{
  "activation": "swiglu",
  "positions": "alibi",
  "attn_scale": 0.177,
  "lr_mult_up": 1.35,
  "lr_head": 0.00861,
  "doc_mask": true
}
Each number is 128 + 32 x the weight over its row's rms, rounded and kept within 0 to 255. Layers, rows and columns count from 0. Numbers have three digits each. The size before them is the row's rms in percent of the matrix's.

# layer 4 attention key, 64x64, rms 0.179, rows 24-63, columns 0-63
076:117130140127137066162128171142122164103152094156099147127090149139139167140180118127085189113130068165097076154105065097137131146118136112176108129121108132109126159196159104163144103210059120
084:109074092092082177140204146135081103100151131146156132113098103132082124047162092137120175131103183143121167129120129129159114162199118122113169125138090174134158101122128140181126190126142161
082:123126194134174126146141117120201200128190101168107132124137163169152083122110068135124154175160132132121140130122096104080125154103066135144177069121121125160120116152054166077118117110130145
086:164135144090182100113129082148115179036152030105136146135135121113118164130126124160151157138117130121110129145124156153120178103140143128184197129117150135147065177085092183114108098131155126
076:139124076180126121156123118090138125129142082104166070112165131178157136098162043098075106169081159135126120125187139106094142144151145112123123105155107110173060160060103141176158142138115158
083:107089181132090135119092091107075147109142151131152117148143188178106162119161114125125132127102134128092107102093169082094189158148110085154123103195130096089144185207100145113157139073133164
079:118165103153141149076177154213152161104114160150120144128121128144099180075092105139172111091070124136147123136111132113074151090107123111158119193096083128182142137067159114118077145090109092
091:143159183183131136140121114075085087125145172134132124152116143158068127085135102137129112168104186140078146130094161120156137114161097123125129152102125131053074117139154080060162069154066114
129:097088134084056131173136125132153182124123118059171126125154127144175111138150139085126072103111146109141096186191185128145118150155155180135148167083103119092127140098141061109117183109143141
098:101113121119118121096067126129144147089136205102107105141144089158174106104149081149100114153122113122179154094137121160089173090119177091147082172146159118103135040077117134084172110081103146
107:121149079109125114121125152114119095125195083182098139115185116128127104125100077169177125230161138134115095132091099094150132126110229119139145089158124139104148166132122146167161088114117146
122:130108090066132184149144110132086102181103144062111122116168140091108175110142113126132120098147149099102149175185132139089071121165138153104126139201130141191120146132099075120174112103062150
122:146110147155133152114152139077090059128137114123096120181120180162129100155127189132090123095107084155119142142146101147154157177090136107082083080145206082202111152154123075135133113108163134
101:130130183119150142126075109171166160075117122100108163160152114160088083138144121073092094154113166122137127068140123128146042101153128091179173100134138149087179171116112163138119122075175155
103:084113130162149095142137137126146187118144154103093136115127107143136156089147051195053126110088128141193120115138104131105172088122129045162137151163130130079111104127155097119202093113102135
109:135132164086109079146145172129129076124150087120181155112164087094075095172151104092130110120128124082121082064094147120129112146096157101190023147144132110138136085116152139113114151171156111
135:118097110135113184189109137113144153134112113112164163189101102128110057144138080149071120146133066178105162124011071150112123161091128156126123136143127126147174129123127129125180143139125122
117:152137093097106139136150072131141108144067162126144143162144138056120111121174118156071096130177137151174105117173068121146202150159131129147095117123092098124065101132146066159136181150158165
105:137153138157098146175144107111109100116158120110105164123142199086143124170135134107110120182062127129183123085182139053123177123070147064115156133179166129130135119084128097116172137125188136
113:169182114126112145147149143132084112145134113066115169113088171059083124112097089097195153142151148088130148085130127205137057117101154178140125112194138148129126092132166139129120086161146135
108:150156175170126132148110165162116152142137097095140140178085105090091162142133123083073144082072103125158123118138144171110164092120123060163090087155119074116130118123172171102119220119139158
113:124101156154103097100126111163116127087087114120083084121147107203172151162110183150086125076127123144088135087134129095077166140127113128135121100191124213072114081157104085122114119097170145
118:166089136103136097156096103144077127108118154156155122170156037075151120138124143118072127190165142134070097136165139151106116120207111073159124120136149115145119191168101099158091123146123159
115:163118120135093168105080122135125154144117169038093137107078101085119172130110132101112129140141196164152152146138083146114142096112157109166125056149061198120129171143119120156144123092183137
111:081170121172119114057158107180090139092098149129134116137104116118134124120126169121114152125068136152123116152110111138203097123131075066119201128146110130122067133165170101169065166178125126
126:153120069151112131140149163115149177069045172146131143129097130093128101086148154172122182198121120167111071105133156191113135126150165183128101114128147150140109094172102146112124079129140176
102:174144133108158097109135078107131090129119181106114162118070125170146127117103135101190140144131088152115177127126102159172178113126104204103054097095154096101114099075133144098108182096081137
104:122196141093129128146134152133097115145053136096108147093187111184119148161172111124127107149083144111117093147099148097113060098116097044084135127201125159152112108138162142115132144154183165
124:107130155126168185077096141107152156107115143199167139142105119133060169124136147147110156067116119094113116097197095133180069153147131091142157095128110099154133164101100158136182067158110098
124:149157099117140103074129042119114095135157171168166142139109121094138149148177105126160118200147091133139142093128134073115169084136096102120177130161095137095117056111063121143165180121098139
109:131088139145143173118135089131075123198083052182119117183175177112145115144112087115095121102171106127143136142113120122129133087145129122121201199084141150135173148139163091098090121149112083
118:108104158183152119099170150121107120102164101121141131179058138105179118121148073101113197102119120106126122095191151175131130095172104170128128163111216104120124090108109089106087085103111107
126:185122127137157116133085099157156129156055110149142074112144173099092156066135142121128135115120147145176075134102143118122178162136177125136085115035076107149142109143154206087118132129118105
121:146126101141144150121134206127087199151139170114147111104079151119172191128083112130133133150067137131153094096147097116135119096104163102062133116112104056138144180113091087149159185126098097
117:154138141169093140167166150125134147180126112160107123139123178046156196123140087119152152090127102110150092115139121094082110111138106141142165202098106211100148091158100104132115109176164085
106:092096131140131112100077062125120105118128072125182131183120141118112154135173128083095127163132095138107143136146112139129119159145163084109212092129110171144184126120112150095170163027098135
120:164147110098136175152101145104146119092090187137153153135095123121148138120143158117200103122096112097078124142132188091101071083153048111059072140081142103158128130106090170096141130136157104
098:184135110188135185133102138147135151145079149151086117137170114134186110143082126167112144144160139144092137132054123095082115089172024132142096131070118135129138130121134099109090119171157093
114:063159132149120092117182138110169179137062086128197138105067179142139192114147189133130119122069086131087096149114137123119121142103144165084178139130082168135120107152118139122154172105123128
116:125112159116132069098112182116108126168175087126164084102119105123157199152074156103157143124113114129080074074127112124093175137158164146184093070156135127103186138165100135136121190109141138
# layer 4 attention query, 64x64, rms 0.185, rows 25-63, columns 0-63
079:097124092119077173111194071168092086151122123129171161118106110170111083058147137095173188101129101136135154161175156142144083159161150119120166131135097156111128071114125166153083167132158151
080:072104154155197127122105096110173140127144079164047126145151161124147085088085088121135122109121135138132137142105116090116145117126051121153154079100121130180132125140058209077115122107123143
085:134131145082151100076118077157149178048175051109125141131127083137094189144122123144118163144103110131103123101138139136151184117155163127163211123104145134185097141089105157092107107160143112
075:117126059159170106152132097160090117166101098080169086147146124191187100100119074092072103121067146123132114121182140105083146103142144137129135134118142109186087131076085149151139118179146156
083:087116144154073144100090101115117109145094123107162141150156164175134177071112114139154129120102112136095116066093184088113161133191119064135122114198130095111174187185108173143137135107130156
075:113155151145134108124182154183151183085142188145127159088107123159084183122102111149150134137046106128139134122141097113070157139107165125174149193095080124168153132076168097109116176117129102
089:128145167170126129146107122058123114145166152143156188150143148182104116068148103140126087178089180121101138120102145169156140093178103120130121143101109128057083139161127047087162097165111147
125:112222142143074157158158113089165166107096066130118120129165096094098134115107139117118112114092202116071197129170146125173178124158145124090098161104146110096137107118105117161120160078124112
111:123152140174128195123135167030148101115122156153137172151135076132198130109113087115100096139145139162131108112159142099105113179062141142154114152153086113086143147183111118082112137104060125
096:113049144155146124139094128117073125139133123121123155051143131111150154121171122196155118148119114121129103118052093070106105158157147150106144101135128076150128140133096111106034068074132135
121:069110148103088127173129127121088119182129120154027121157122080076122174071184139096140118129136144180087151157143139142173100122140153112085082097148139140105137081133134135094161141151069137
118:140064113156150132111090185167169093159121080095097146102151125135127076196096141113148145140078076181105108114185137141140175165163118105059136143119116143153078151113107130111171118178146147
113:101155144092113083160115101100099176055124087121168085159156118144129124144162095139108091167096129105141140128152137132118124144058138094166108040146114158086205184135087088126139125150123100
134:129164150122110081125160188122111139152131169151137150157106122135176144108116057114057057112135091177094139138122147094095118147079174154174154167165106079144110175102101151104121070105091144
138:073140135149101122180105172033069113126148129141136134138145110165047098122111146099113106148110105066154076159086099110119143136230126140153127142120101152136120096114103136179148141129131129
121:082162114154113133139128116155122079108113071064132095177116107102204119180076120176121124108128112090169135185110096159120140144192107146108129131118069088145153132101086183106151098179124142
120:170130161111076132166134128094160125149106101163158118084108100114149117167058140111098159129155147180177138116132114120201096113165173108156104167135148159136044113147091116104208147123105157
104:177070172155095148137119108099168129126136099167087127093144180142200086170133107104128108115112083157101081109166148122136086132108147083091090141176058097138105127098111150187176112098151122
111:093100108137132133173158144136083095131149153157043160079088137116094099183207123148144120098116157157165089101142110181120083111138144159157119091139115167144177121087097132158103194139089139
120:170124107148148084111143161102124166142114117143122107199128177200121091143089098061070071151118145134124084127147103173107120125113120130139102111183129164138136134070073151128176166190097130
114:128165071058141120128073145107167126125169126108108088150132094118150146163107117123057156106130128195097091100126199107144161192082089106139142145132147174152160101160138115184125104110164096
126:126140070146185118186079151120124121119115073101158091155167093114115173137132137117081144172131096158124157114135133070171077069163162176131117097121166127067072142173110092102123135160133095
119:117094061134094102177077101143166138197108140144083070112071115126128114210142092144122147108130147137127133106136122153146083143069139131138133095151154107098149159142034116102124178138155128
100:146131058135170093100192142118123191090121122116168081067147164084100129210138126091091134106161103149098165094109138149151143096117077123143125138091124164096104190106160130150148116116135177
117:104183091143143146146093109105108091087089110112150150152084152114167157147144139139134099094160167188165083093081203159114136144156160107152141115109203148124046164109118156111112107158089129
099:157111156127082159094120146101205091128148086096151126094118122166124135119107133155141138172155147134124115093172065226078145107073079127117167150117145133130142096149144151149107187141060144
112:069136117139160150166124134111044137128083145147089060116112138121128116136130118104115078154116085125078057125116175091168147083139119148112086156166117149138184143104179131198159121124115175
119:122106141105128132110133132157124166118132135176145133173116153122104132091175134121172135062133086106110151163126107062089108134125136137192131074097172115089113170120123110095203090218146187
127:138073141093150141127123110060145104078159105127157111105105142139200160082147128093102175168168115113118101069105034078139091093116105134138151154164102098159086108146172140122147156110151147
115:138149158138145044114134128155089147150125093125122142158164199121141083093114101136113161121124137163194196167185109120160072105192069144113103087105101142159140086148141128085150129103142114
119:140154091113175115106108148084101121087152135119130176163157147135136103090123148083143149087102108203111172078195120180062135112137140138171146172083096121097082092146136101129114144157133059
117:144123144122076118112122111147137165148100157175145165172108166151091119103048110109142111107172167065204098129092168108108136111121128126121132053123191155164082125143103138079121178105118162
116:098100099235121084047147127150185139175131162100127135128152132084131120105157133086143122139103147113087145165124127139100105074085155095150086154137145093144068196116137135127151168118121116
114:111159099135098090142124079132090142170141152178102140139116183134191107115157141116138181058132143154123098136133128137134106070166101165176128131111096121196108117103153165146153123081197055
109:116089110049148121154114130133105171088143057121128109181123166127186096072145130098101176132141158088146168128102143123104110158108113119105135103155085089130154105186053166110167157170144152
124:132166177204170205144096091110154070111068128118115087175148138168155158083172143108168135137152139096138101146180163138112136085097113183121113116145142110111133154113160159141138148196132134
111:165192108169156124101069115145138117164100155104179058135118122138134105173112129167122130113152116158186130178187135120140111097109046169136080142142125168146127139141160169107057099117137096
102:131125090092105089116161093129129127086101080118129129159099132110151168090115131093144161045138200105090115118076178163136214107148109110096168130140114106152126134088166153172185114140147165
116:134092057123122101149096135138151151167176122113141122189146120191091169091134132090133232120141138087086093130084144123100157126127162120099105148147143130121096145133080093176095154121133055
# layer 4 attention value, 64x64, rms 0.227, rows 0-63, columns 0-63
063:058124076107121143154158102114153103133133107213170170106181110136139101148164179154108065108174128167106125170133063142121178138095114173166171152174158089136123159134121152142126107102126110
068:134128090184112163122183169129147075100162081121100096155126190048162140106126155154166126141094123114131100157127159073127180128112162213106111093142137120113125067086127118108097105095139140
079:105114149120193169193122100117151172117128160142124142171101159170146087151138132085133120107160122115093141170140102131156113117166145175105195150059134118113144183165057059119180099132128124
061:077169143135106073076184122116120193110088166071085100079123110158160195095139136158108089112153151126094095170104111126121105119149117072105104119172151188105124119133082106135132153114179129
071:090191109159182150125151143076122091121156166140136147124069110115148117113104165113183204120104130117056120126145084111121130158133110104109128045159108101129089120176113181131188101144143111
064:118157132121185083117157161115161131185151045140092112114173150071101156126140117115120103101104156116139115160042083091112143116115143139132133116111100142143128148157141142183189101106039115
072:089132121077150110160120196157144140124089113113160138091124145148070151103147137117121139115112156140166136094083203137093098114099145215079094157170092135115153097116132194057147146127099128
071:107129121119172081067114058146110102141076123132201168150161135044168124182156118087117144107096104101107134103075154130102102131128154090170121178108125097117153116156134114145070167141131159
072:134189167120097141135120129164125088136122162114102200130122125175174179167138147070137107149163131159101133098146150005109137102162097101100153170139128150074155159132099132140099125099153137
068:166106094126133144145168118161164146131105198141147100158100126121115110103157115162085124173125149114091086118157136171111120163163147128145089157163077171124032084174102120088146051135168140
061:153166191129136103140129115113159114118079141177149114138146137099122088113211176127119130157133049162166107135119157140156137178122093095097137128087117207083148127129067159114134186162124157
067:088141091129049140111167104120169072119091173107135170156159113150113112143154098159140148075161125142154180142134010120137169121125138098113086141140128156164110156144148100116156176138173130
077:094114148139092173122093138179148150116123102118216117130134106126111086098153098125158160135087132150131130157079136134103110116162119073130154143123058072068110155131142133132164152063202069
070:089097156153108120147141106125128139108127133068081115133158175102104106097218070166129186128135171150172143117128158129079118129117097105149159195173217102140114099145124107108159149141145092
070:108062168194192101100102132132145127119098124146177122166088152080091158115116174154097144105140101160150138096114123125142142116079175109125162082123077174124181110143109101118155133066106061
073:094095174104126097179091124164155106143148157100142111076111130136118127143127188154102123129119130153111115168127106106076178201207119212171071115129086070112141155111139102141145155140134148
065:154110144127149190131161176111130188107148107147147130181062117159109141117170137207153155085079103144105130077110150152128083112166087091139112117127188126129111114074146129133192076151108105
071:119122133110171120172188127130168170083161192081123121115097097115129180129141123124114143107103135148139101178151137113117185159114088078135059111069143067124049130128141123133146187085132128
064:154104175148099132173149140133128104196122160127102096144138209161167095169112100090121166148099072110107169109042138137155150156077115127120141134128086117109108088089141092087150161154172103
070:109178088096167154105162132090164066143122116090139187142143125159127139134175156141154139179133099106048150119099088149206104152130109112143134114114098112225131138115143163091123159146099109
069:132154118123149184095200145151125178154101131162148078097070200154117160163114189100100136109073156096148082110149113089149127158124132157073133165137125114160126123128088100104101202105134130
074:160131121041159139148101104197102154122129157083130138130153118042113133089143152141147112157155156091176115125147145117100125086124131096108158119158116180154117147130130112146194130103044065
071:195126084115117158174122094156155146098129180064117145113100152082131111120115123108111070131098119096152100138094135100157096167109130114061183155112049139176108182129124124186159120161126098
066:114133155107075174104134133126088128147171183088179160126142125101108120166156094115161126076177101097114174148191149182149093169092116147095084177142150125138092068138107063144157135113165126
080:092108110132120134126105117116114128143092115083101102149073100146105093084179157077150141132190102117100166164096163119107150187158130210141163129136116194142100149164132159140145082070094184
073:119114215141170095081161142126094115136141172048164109124110110180136136154134080098105107131141135119100159106126091188157162143157132158107083130116174124128111165166119167125205128077113088
070:177115090130130100113081143117140121136132156179171130093142177121178096104160122181157127208179151115138161093116143123114162126151130097077070183114137117111153109087070165126188151083101105
061:110155159137075133133091119082116089149145084065182127155084129080159183132175111138133174072080098126109159093131113098104167100109146141134171106127084180211113125152112101123149154108164134
066:117133132186096077055077103110126120099167153151121143134086119118146140095194188120140144155077140146221141142134126176179168107131109081128085155124135126121154093169154117141150079136100110
067:069126128123109096107131162134129124148136129143122134155131107076192147150096130103120109108180160055138056114155154108112144175209085160164098157121091103141159200126120092170165121153092107
070:093134145095097132125141120128122134083168106095142115113150112103145077138150151067161162111092116053097058131150126143210113103119181052141112121153166150118137128120118171070125071095161146
073:215112116143137175126095180123084112164072150080144131162111133056071126125103139115122134121155164168093098133088108171133107076117107123147045153101126101155162113167163152125099130130170121
120:052111130103192130131169120125117126143160114146137140120123152091126126153163128139126074139093097106143121164156124127098164084102113175153095112113130189119081223104119160043079127101158164
124:131128143188174132168132113130219125156183142085130107128107187157130086122088109140119113132119126063095110131141076123114087122223145104092131111112108150114106094147141107129129104137108213
124:088162147148184093091110173093132144160103202106127080135167139091122098058115181066085085158149100141109144132118101127142115155099127161155132137132138129181149086069113107182132112093165147
121:164170127147068119092100113100145154159163077168125155129102051111120110122127147117166046119135112214121113121167175145107175111116132132122148107148066116141170138118164094075121097172121150
127:153111130187120102172131110176079200122112108123144178154186128138142159099137178132199100126131165165099109105134036147150138149116062114131109137127136101131122094059098142131111094113127162
116:146146118113141147099119102145148109102053091151178093138130117116142111144031119155171070140064112143119146155171086123100067099098171145195138147161149102123110073139139143179103125113144110
127:112056115150162157172124068106039164081155113137086140149099097158107128073130129156158105078070104143147122148117153092152121116144131142174080142131075124149133096187112118181129160110129151
129:082166168060091075144067163145154176121140084161103117107086128062144083101096133169147151113142114121150161128140131130138131083148088105088096162146142127190129155143074146146110149084152183
121:097159090095195124184159098060146112184166131140158098189116151134128121119089146151125129098144192172149135076112192153142117100091122093129125074113114146086140122060131106143118112144144173
132:105063128113116190112187109174155079136102099152137122077099111148157156091103079080126139155110127098127156077107192165140168107157101111179120094132109155198103167066147124143121101129137122
120:151116109146156123102118139122180119162155127142087096114117087080112126126127138103133074091117104141115167121070138141211072131136160122154112188122212161093071125131106154077190162125175128
121:142153128055161187093153162160132093123161141093107173113162126089150162136130117110093093078124094198121110143129138124117145116125150108136167114055144095118157084160096189184080135137125188
127:126071121150147104103139124146141129081107158132117127125137052100130157155105149144134110108065137105192118125113087147160129079137166148072143123130145172174199055096118083117104145203159142
129:103113185177135127122152083047099166125117072083108130095133079088105189159086113170115157175158142091110111171135172136118149156079100130169170123105148106157117105105101130092157142168130162
106:162091077105154065158103141118093096152077129113153105053111145143142118158158142159127109093106130109129141120083126139095155121163138107203204162129163096129181189072114103140160103129125166
115:134148124181151125136099100101101163098157122091204054083128128134136166111105131100144087132207093140208137101142163183096101168106118107089122183116117150176119136165113115140122102161156132
126:144170145109211151179107130159104095104096098145119149081099108137099163126132152144117189173113090140100158146157122153158147122116203091119102200097059168093149140102137086101097145112145117
127:106079142188154148167150169100180118180104173123148161126148056134109118193120149107151127119152134166135100072138126101154109125115128119124174140131120151194106126150130148112074119029084123
125:147115097156136137136111047107137159123171143152142138010113160109101081161134157072041173108110159147111114132135159113138116089140124170114101138158167098128163111158181144137147107116114117
125:154122157143149089141100135053133135101118162131165225110198140134122119117096108057134172075124132137140149213088126151124158095119141122111129105160106172108073145132084102128119113169115108
127:120140140157088086109157107201120107085133142118168184153080155113136146132100109152110115118177142160094106138127157054156075117074167098150052158123173164151176157115115091124125151121081151
121:105173150153069135169147112116093070128148199161159099046131127134115136079087116154066101095090115120127161112139098152161122163183128128117158100155130119130169125123074152067090163122158110
128:177071114105064121123167108131100140163161161153168108169115100151070123173116125146110180144078125165125138175160164124111087130120141125109117167120088161137098097048094206154101095121140139
117:163088111081179119131110165158110146136123131063168153100130161126174079134095093185154137118123118140111100111179151115202110145138093136163141085139051119127118077131125126060161131131168076
125:147136113109135150105022095146113127150181149129132187125122142138120109080131119154098152107050177121086116078109131123078116155094136144153177180126131130200092124128148106115092183159144155
120:158166083148080108127064148111084113108127151141100131198146187138091182161095077147169096150134111108117085132133160173183185136179093147139176139107154148127124166098169117134159127084111116
118:114167165164141119072192095087138090124133146134066145117115131160146076134121176151112147117167172173124092135146138147107094119196142137161119152094078140173139194098099165141187186113124113
137:189110066147090130093182149082168109080155117136115162165157134124130168121110174171075135093161098015136143120112134154134076118111124125130101141137088116125131142132150120117131132065158179
116:141093210106090121131058151142110088116147187165120083141144150111184181155163122129111123106141097166145111137074148167157071105127170177098143098102068107114107101097182131121137107147145146
112:147103168064133182098111143140125129114169127118150120128101150110118130090099212135111081141165166159145039166080113159136149093129112102117142194210158139108146145097113124103114097105152096
124:143135129123092119118126159147101062120108108103143105135123107158098115111115123089125193145051173140170115098143074063119112122104085188132149186109127118096135167166103137084160105103118218
132:128081139139131108110140131095077136126091158132129110160110097094151089104120086135175124081173153111101119105171103128117165185136131114056130182159131151078130188143179224140132163145172144
# layer 4 attention output (transposed), 64x64, rms 0.233, rows 0-63, columns 0-63
059:178134153136116115158112154109102169112134150070102104122085138096121191163121085053177143150074129098157140089170132168091119088127094096146100086200123152101127137120100178098105178132142092
064:126112158095139123095108086155115168119107169136145118136143054177068119112135100084036098125127159136086186140164105157143048104151063066148160114100099124143129139141141132125125153135100145
063:141171127155106062094153133137143095144168120101120124065141104129079142122112111129169119166123171141178068091095131151111179120089159088178088120174071142126095057134170167152118147127163162
061:179107139157151155112112098111119067143203116121183144118118157081096054126139124065142122155169116132172144110135118151143129150113165159162151136049139049165146136075110164112124132157112104
059:135079149088120152183136104144156184139098086126113114138189118123133095129113074110087079090169174124212111135116150163132148140115144109191136171087119163076173106103168108121090173103118130
056:145099142124107179141099144103148133020133167091148129136112110161150093166138163109096105180105115138102136070156142134123144102151090156184103105146150108093126106091088070117080152121170200
075:156083109168144138087116087139082096123165127159095119174143112069165106168100140140100161166154139174136163137186081131167162104169114073105158096142156115149071178153129062177106136136141137
069:135117088167130169106130145102159170105124196098045127075085141168128151106073117192171127113108146150139169159127098140115121141073169162087117109087125135114098159084153134149153054112122129
067:100088108112124113151165170116134157133139082155149131129105161088036078100107088147095141137127130124189113135139076194178154169140206133151115092105155078158126141132158119090143098139088160
064:120119189125154124117115148114111092171212049117117119110152166179095130150103134142180108117106133096128189169128136062134137111089112098120135130142132090145199172095172119122123186090113104
056:125112141091116178137104173140090127195232129110083118060162125141146153093095095124132126079117171115102123147143114135110139109091172135158127082173148094147128176099122077156152071124138093
066:132117105154159114105121175157131186106165141157150132112086123087127148093114120077178190128140148097112090055109175158129071066169140175149158132085124111089191114136132161129085128123074127
064:184103121069161126095184121122081077158141160165068106076115168125105155113094142141171142128180144138119149102164099131136105157102107169143109108151196157132119083159093087158076133139080164
057:169117117114155109088119146127137123111148143165163093121112100154130171141065182106179087132159149135058078122128126127189105164121137148121099042077092130127135203136099160154082145144163102
059:114172117078105111202171166102105102100145163093076107074164079134139067162141121128177099185162142097097124169126186124117084116167090134115111169136137116138107152125175103137101130184142119
059:117160144161138126117168153104118171106149128190099162155091154103091134169142057101128093146144077147139131093130095100136065097088127071142180169216144163120153156096112147146163083140125107
061:151118139071061069138118073135148112180146130115136118107192121110107121158127135088121112153176144117154157118107080087172164182137218172165121101126103152111113135142145096164092182091128141
061:119122161119119156125109119123103102135138073184065144139165153123083118143103070110151157114182115082130145100094109135114092145130102157146172119145077219120196092146115151109117053157170118
058:100126126095146136123078133129156145119107154129135103098151058138080154072143171164149150151140166113124101152216152101110110139130162072187137064168124126113151198173100142112130076095099149
067:143126138181076105123100160152145195160126149096088091121115149125188142082086078137064150116137166131182082106183140128090130116135167143170118157086144149091158115141111106098096082100179095
067:122144109155163126137090091142121069129165115081133166167161045135142082124148086196139142173184167136134173132084118147120101103150110144166075137120171142111143133129155176105110050120158111
065:105139180172112100118166169134135135091131084147130128141099119172156046154076154127088155105091075151083127104073143149134192158101069162125109140102154131104099122157150116137054108127173101
059:126101146135153058142131159095103091117162085195137093153156108212147139160135149135115143076142057124065121105136134120070176137161141130183082123159190165113153103136120126106105105111117120
060:127119123147181111066074105170156173127098133194104104096126141139123151104105159162106152144134165127150120143026087086113136135141099114183167086075101142098156163121123207140124137127111126
061:166145171158173137138137192126097130178170175192137118123183129139126147153106122120116133107078115088196099094125110076150126099088080074142101139096146070117117158104167098131136124198146113
060:155143084139108143165175121118108122136112103181116116062131202080120127108149133189168116131114139136131074120101115049107103099114141101175182116107079141149108119139122119122066075152197116
072:090141135145114104109155170151092138138109061057106105136121131142089127177137182110096139046103150134093140148135120183151071142122120112165175102147125156111111186165162086158059111166139132
063:157129161096110139116098172123155177062113175194098133120179100177109095124117081152139077165126158099154145092123149136187115110145139147145087160108140076096119160121124136114062118164052141
060:150102124111118138184128133113140148196072117124129118101184138135138114144088187064150069144134161098062100155110119123135076122104056200103141165086153141176145143122127103089153116136146163
060:171119117139099142163082129143142118087105173095099137128094163163135055110158120118131137157106120162174141080066107144167103136031135100106166072187137168140180115127147150100152126103120169
065:154126107130139152143140107084159136170093130163084102119104120173162153128103114190108127133175072179105169148088108096065205104121050142141112139145081130126140148167100118093128135173068121
069:054115124108146078064172078126151149114193134145152107067160130194164167107143134121153123135116137120146168150172141107180147142118104136105230161121132136082095107096140114126133119108097143
115:153089134096178138137150131128140081182107117140101080117119150154145124177129138109065090135203119142130105158119111159109109094096159153123145140095117169167096159171095222083079150097158167
137:110167135138114067153125089130182160165162123116097123177138202164122135138103119084143176183123141114112053134086083079119108109182138066073155098119101175108152135116163139159115123102115129
120:117125108184176098120093148160150115126121150135086130203126145132139100073105115189094072113187083195136125123139084074118094124185133149197120096100153124156124095112145101150117078121107121
115:196106119122128116100128107131105159136160100150086109130124119123159130074158151067112118089147133133099117136195141142079175109109164113146104109180089092124149176102153079123098100229117187
127:129063127157126120160112108134080148161149078093038130168154121108168151158125113134229123094134167150129124141155073137128137178082069132137125141093157122149088066122145107131087129120111134
125:170127169117140139100131101160200088152123108110180128119101164178109088105073084100150126119102094100084180118161113127081049194091109161126143170121131087148137102113135149159126148181142107
132:108062145127179126194117086100081186145132119129104151112076129160112126080120133181128171078068146121094109144120137100124140120157146176135126164157053097130128112179100143176162158111163161
128:121102183162115129112085195127144175090172108174152116073098170091127114128101155169162131147159138133108100124222100139119101105144120152059084127147099163167143099107073130113133117090131162
129:104137103160135169110183162051140127195085097171149134194140156143131150094103207098151091112113193145109090088113118134111113124133070152153147075112111142093123153094105138111150137113131173
133:098073101157168178108163081185126108118092085145152138074139141113141116103149087083120090184100138100093121125107186145158148081177104117184111124124122159196103151070142166138146145101159131
125:196172081155127102101111145126178186121126136152124108160077134103137124098134098122119126076117130180128129065106176115179100110087155063116075179121160125126095092132102152142149123098205137
137:116194129112103142116128165158149074140153077109147166117127107083172139139143139152152117103103110176116114193048129145073091111112125107123147139074091094137219127118115170181110121106167146
123:114095147102169154108138147192165156083133105136131122141147112127157184047106157115148134068052133091238126144150136110140098113130150122133140107111138137098139110171118101088077154151166136
136:120153219220158098101136115086130115105156070086107086119120104156100151160120141169080162141085118125121107145120181112138136131085128079183159085143171118186146106129125138099101114123106150
116:176066096111122107147064146095190083083134125138101126115137094159163113155145138119110093157109112146172097044158119137129177178135086089194159124137153096100106139101098110179142160100124150
125:082112122201167103089087100162152172138117135133137071109140079145122125061104169141110123158137089127102135141125073185119176202115105139081121114065123125134159143175111095122168102121144169
132:152143167135186111135096136134090103128051142178130192148103119124103150135111150097112164210079123188151134134106098124159130118099142091125113184125067171143135144086096102089088172137130090
125:107105135188103159106147128174147106179158132077125181148139120124102139112151162092156148057130119135129093070158158103105143092083117151111162157142112110189107178163156118106136130028096108
114:168133125148110143132081088101133119140107202100139133096173094111141054139137180138055166108126204075175087141111125124142105137147147127089069139123140134129162078111192171147130117138109113
133:149105174095153096164156084096152143077128153123192200148176067115146188096129114149098114131163182118116149123108095171111094123072143129105147078128167178130117142141081101140136076117092126
130:109141202086107129113172099161106141165130109103126148124143174165190106145079126164115048154120156132124142109164120092174164098073148117131058163123163129066172122127117063133139146113110131
119:114139138163097107152137155151088140144133192104164124087146120117185166130102096068092072099089165163133114071146056125145136118160149131099196089142114082151112107120118124111121161143213101
121:136097128109087133146237166116121097171144158135131125133142075126052140118039120122106130148114125147169129169163157124075136155135120115091114176125145136171100100072136116142085143111111181
129:184112115120177179161166111105163154130174145104160159150151128137186081160121100144146099139079110136085113120131140097153156142109083100153182120108045141114094086116151116062136067120152084
135:098166126060128139102055119098180142153136132076099161089141130101079099116156099127093125138123205131087144150157094121137109140144147105154173164101107143179116080138143122102111188140097205
124:157168107092070128141077079118122126078107125114098118167144132153135219157054118188135122129135127137114126088123238152151149141151100157134170164110106095158119143119150097104103106133148135
116:114171150129140114044178121082118100115172157138056135144138109205154107125133125143063148087116126104151126140178148183160106105171145146162106154113104158153166100083099111154123115064140105
133:136135105159121100125150162123159141098150184113115118130134185098147197125128123141123100115123150046151133181096137125142130133101076114154057143118062086120069187117111089155134203099161134
121:098087180076130106104123177155149069127195152109117145171132164106124163118150142114097148117104132206124147152084176181155138149164157117078078078100101115087078119133157115121130073157121133
130:179127184073107136030128123137081145100149106123133114186119127088129118073089165134097100147166141107139096162098033149134146122142101101154157183158132142135093113149131157115173104138157118
134:184143126152105095156125176113156096176095087096139077075168093128129131132140141109125162128091124122162150173164105104173100089187132212133143161109149121096098128156103083094143084070134174
128:104127141164075057095121143056112127135109136166152156169121079110151099126121057133175114123141125122142169140190113101140173156148102096101108163138119128106127178196157200120095100114174138
# layer 4 MLP gate, 128x64, rms 0.188, rows 0-2, columns 0-63
086:079147172126177133143155137119138053137137121087136086130131138153087142155090128154139142121184131145205121074110153078121135129141108133137213195122146151064091106111086119177113098126164130
081:106104132133175099086107135180139083137147172122163166106160082196153125167116092167109142120165125190114093168125117098104120117132140133131146112199094116041182150125172128104093075133114116
094:116152075076125081126110122096128173173107158138147211131098119143069127159128158128117107119098089135141161122143072186157118082125113130141122057128119107158137113143174078159094061144179152
# layer 4 MLP up, 128x64, rms 0.202, rows 0-1, columns 0-63
090:126100160167146062138116120162091142135145135146222089145124102099126104115175170145106095125156125113189166112111147098046126091087157161116167105097132140110099112051131160101112128109162163
082:162099173156115140141146112063117155129122170091182132171061150125072101103165097175224150151131110135109067179156125153133127139173140080114128122107173096078124143122150105138133095104126123
# layer 4 MLP down (transposed), 128x64, rms 0.153, rows 0-1, columns 0-63
088:136124143099125113128173143109111179124123176114054129119139137125118164076119162179099134078137179165105140143173122133057105102035098133115116128131154098156076121119151080168085099165108171
090:145121127129135149174112131113108118197119087110158133126169166094107136149151104091135061102174193120122076173084134078143173106120131091059088155119128119160140106148182131125154188125112062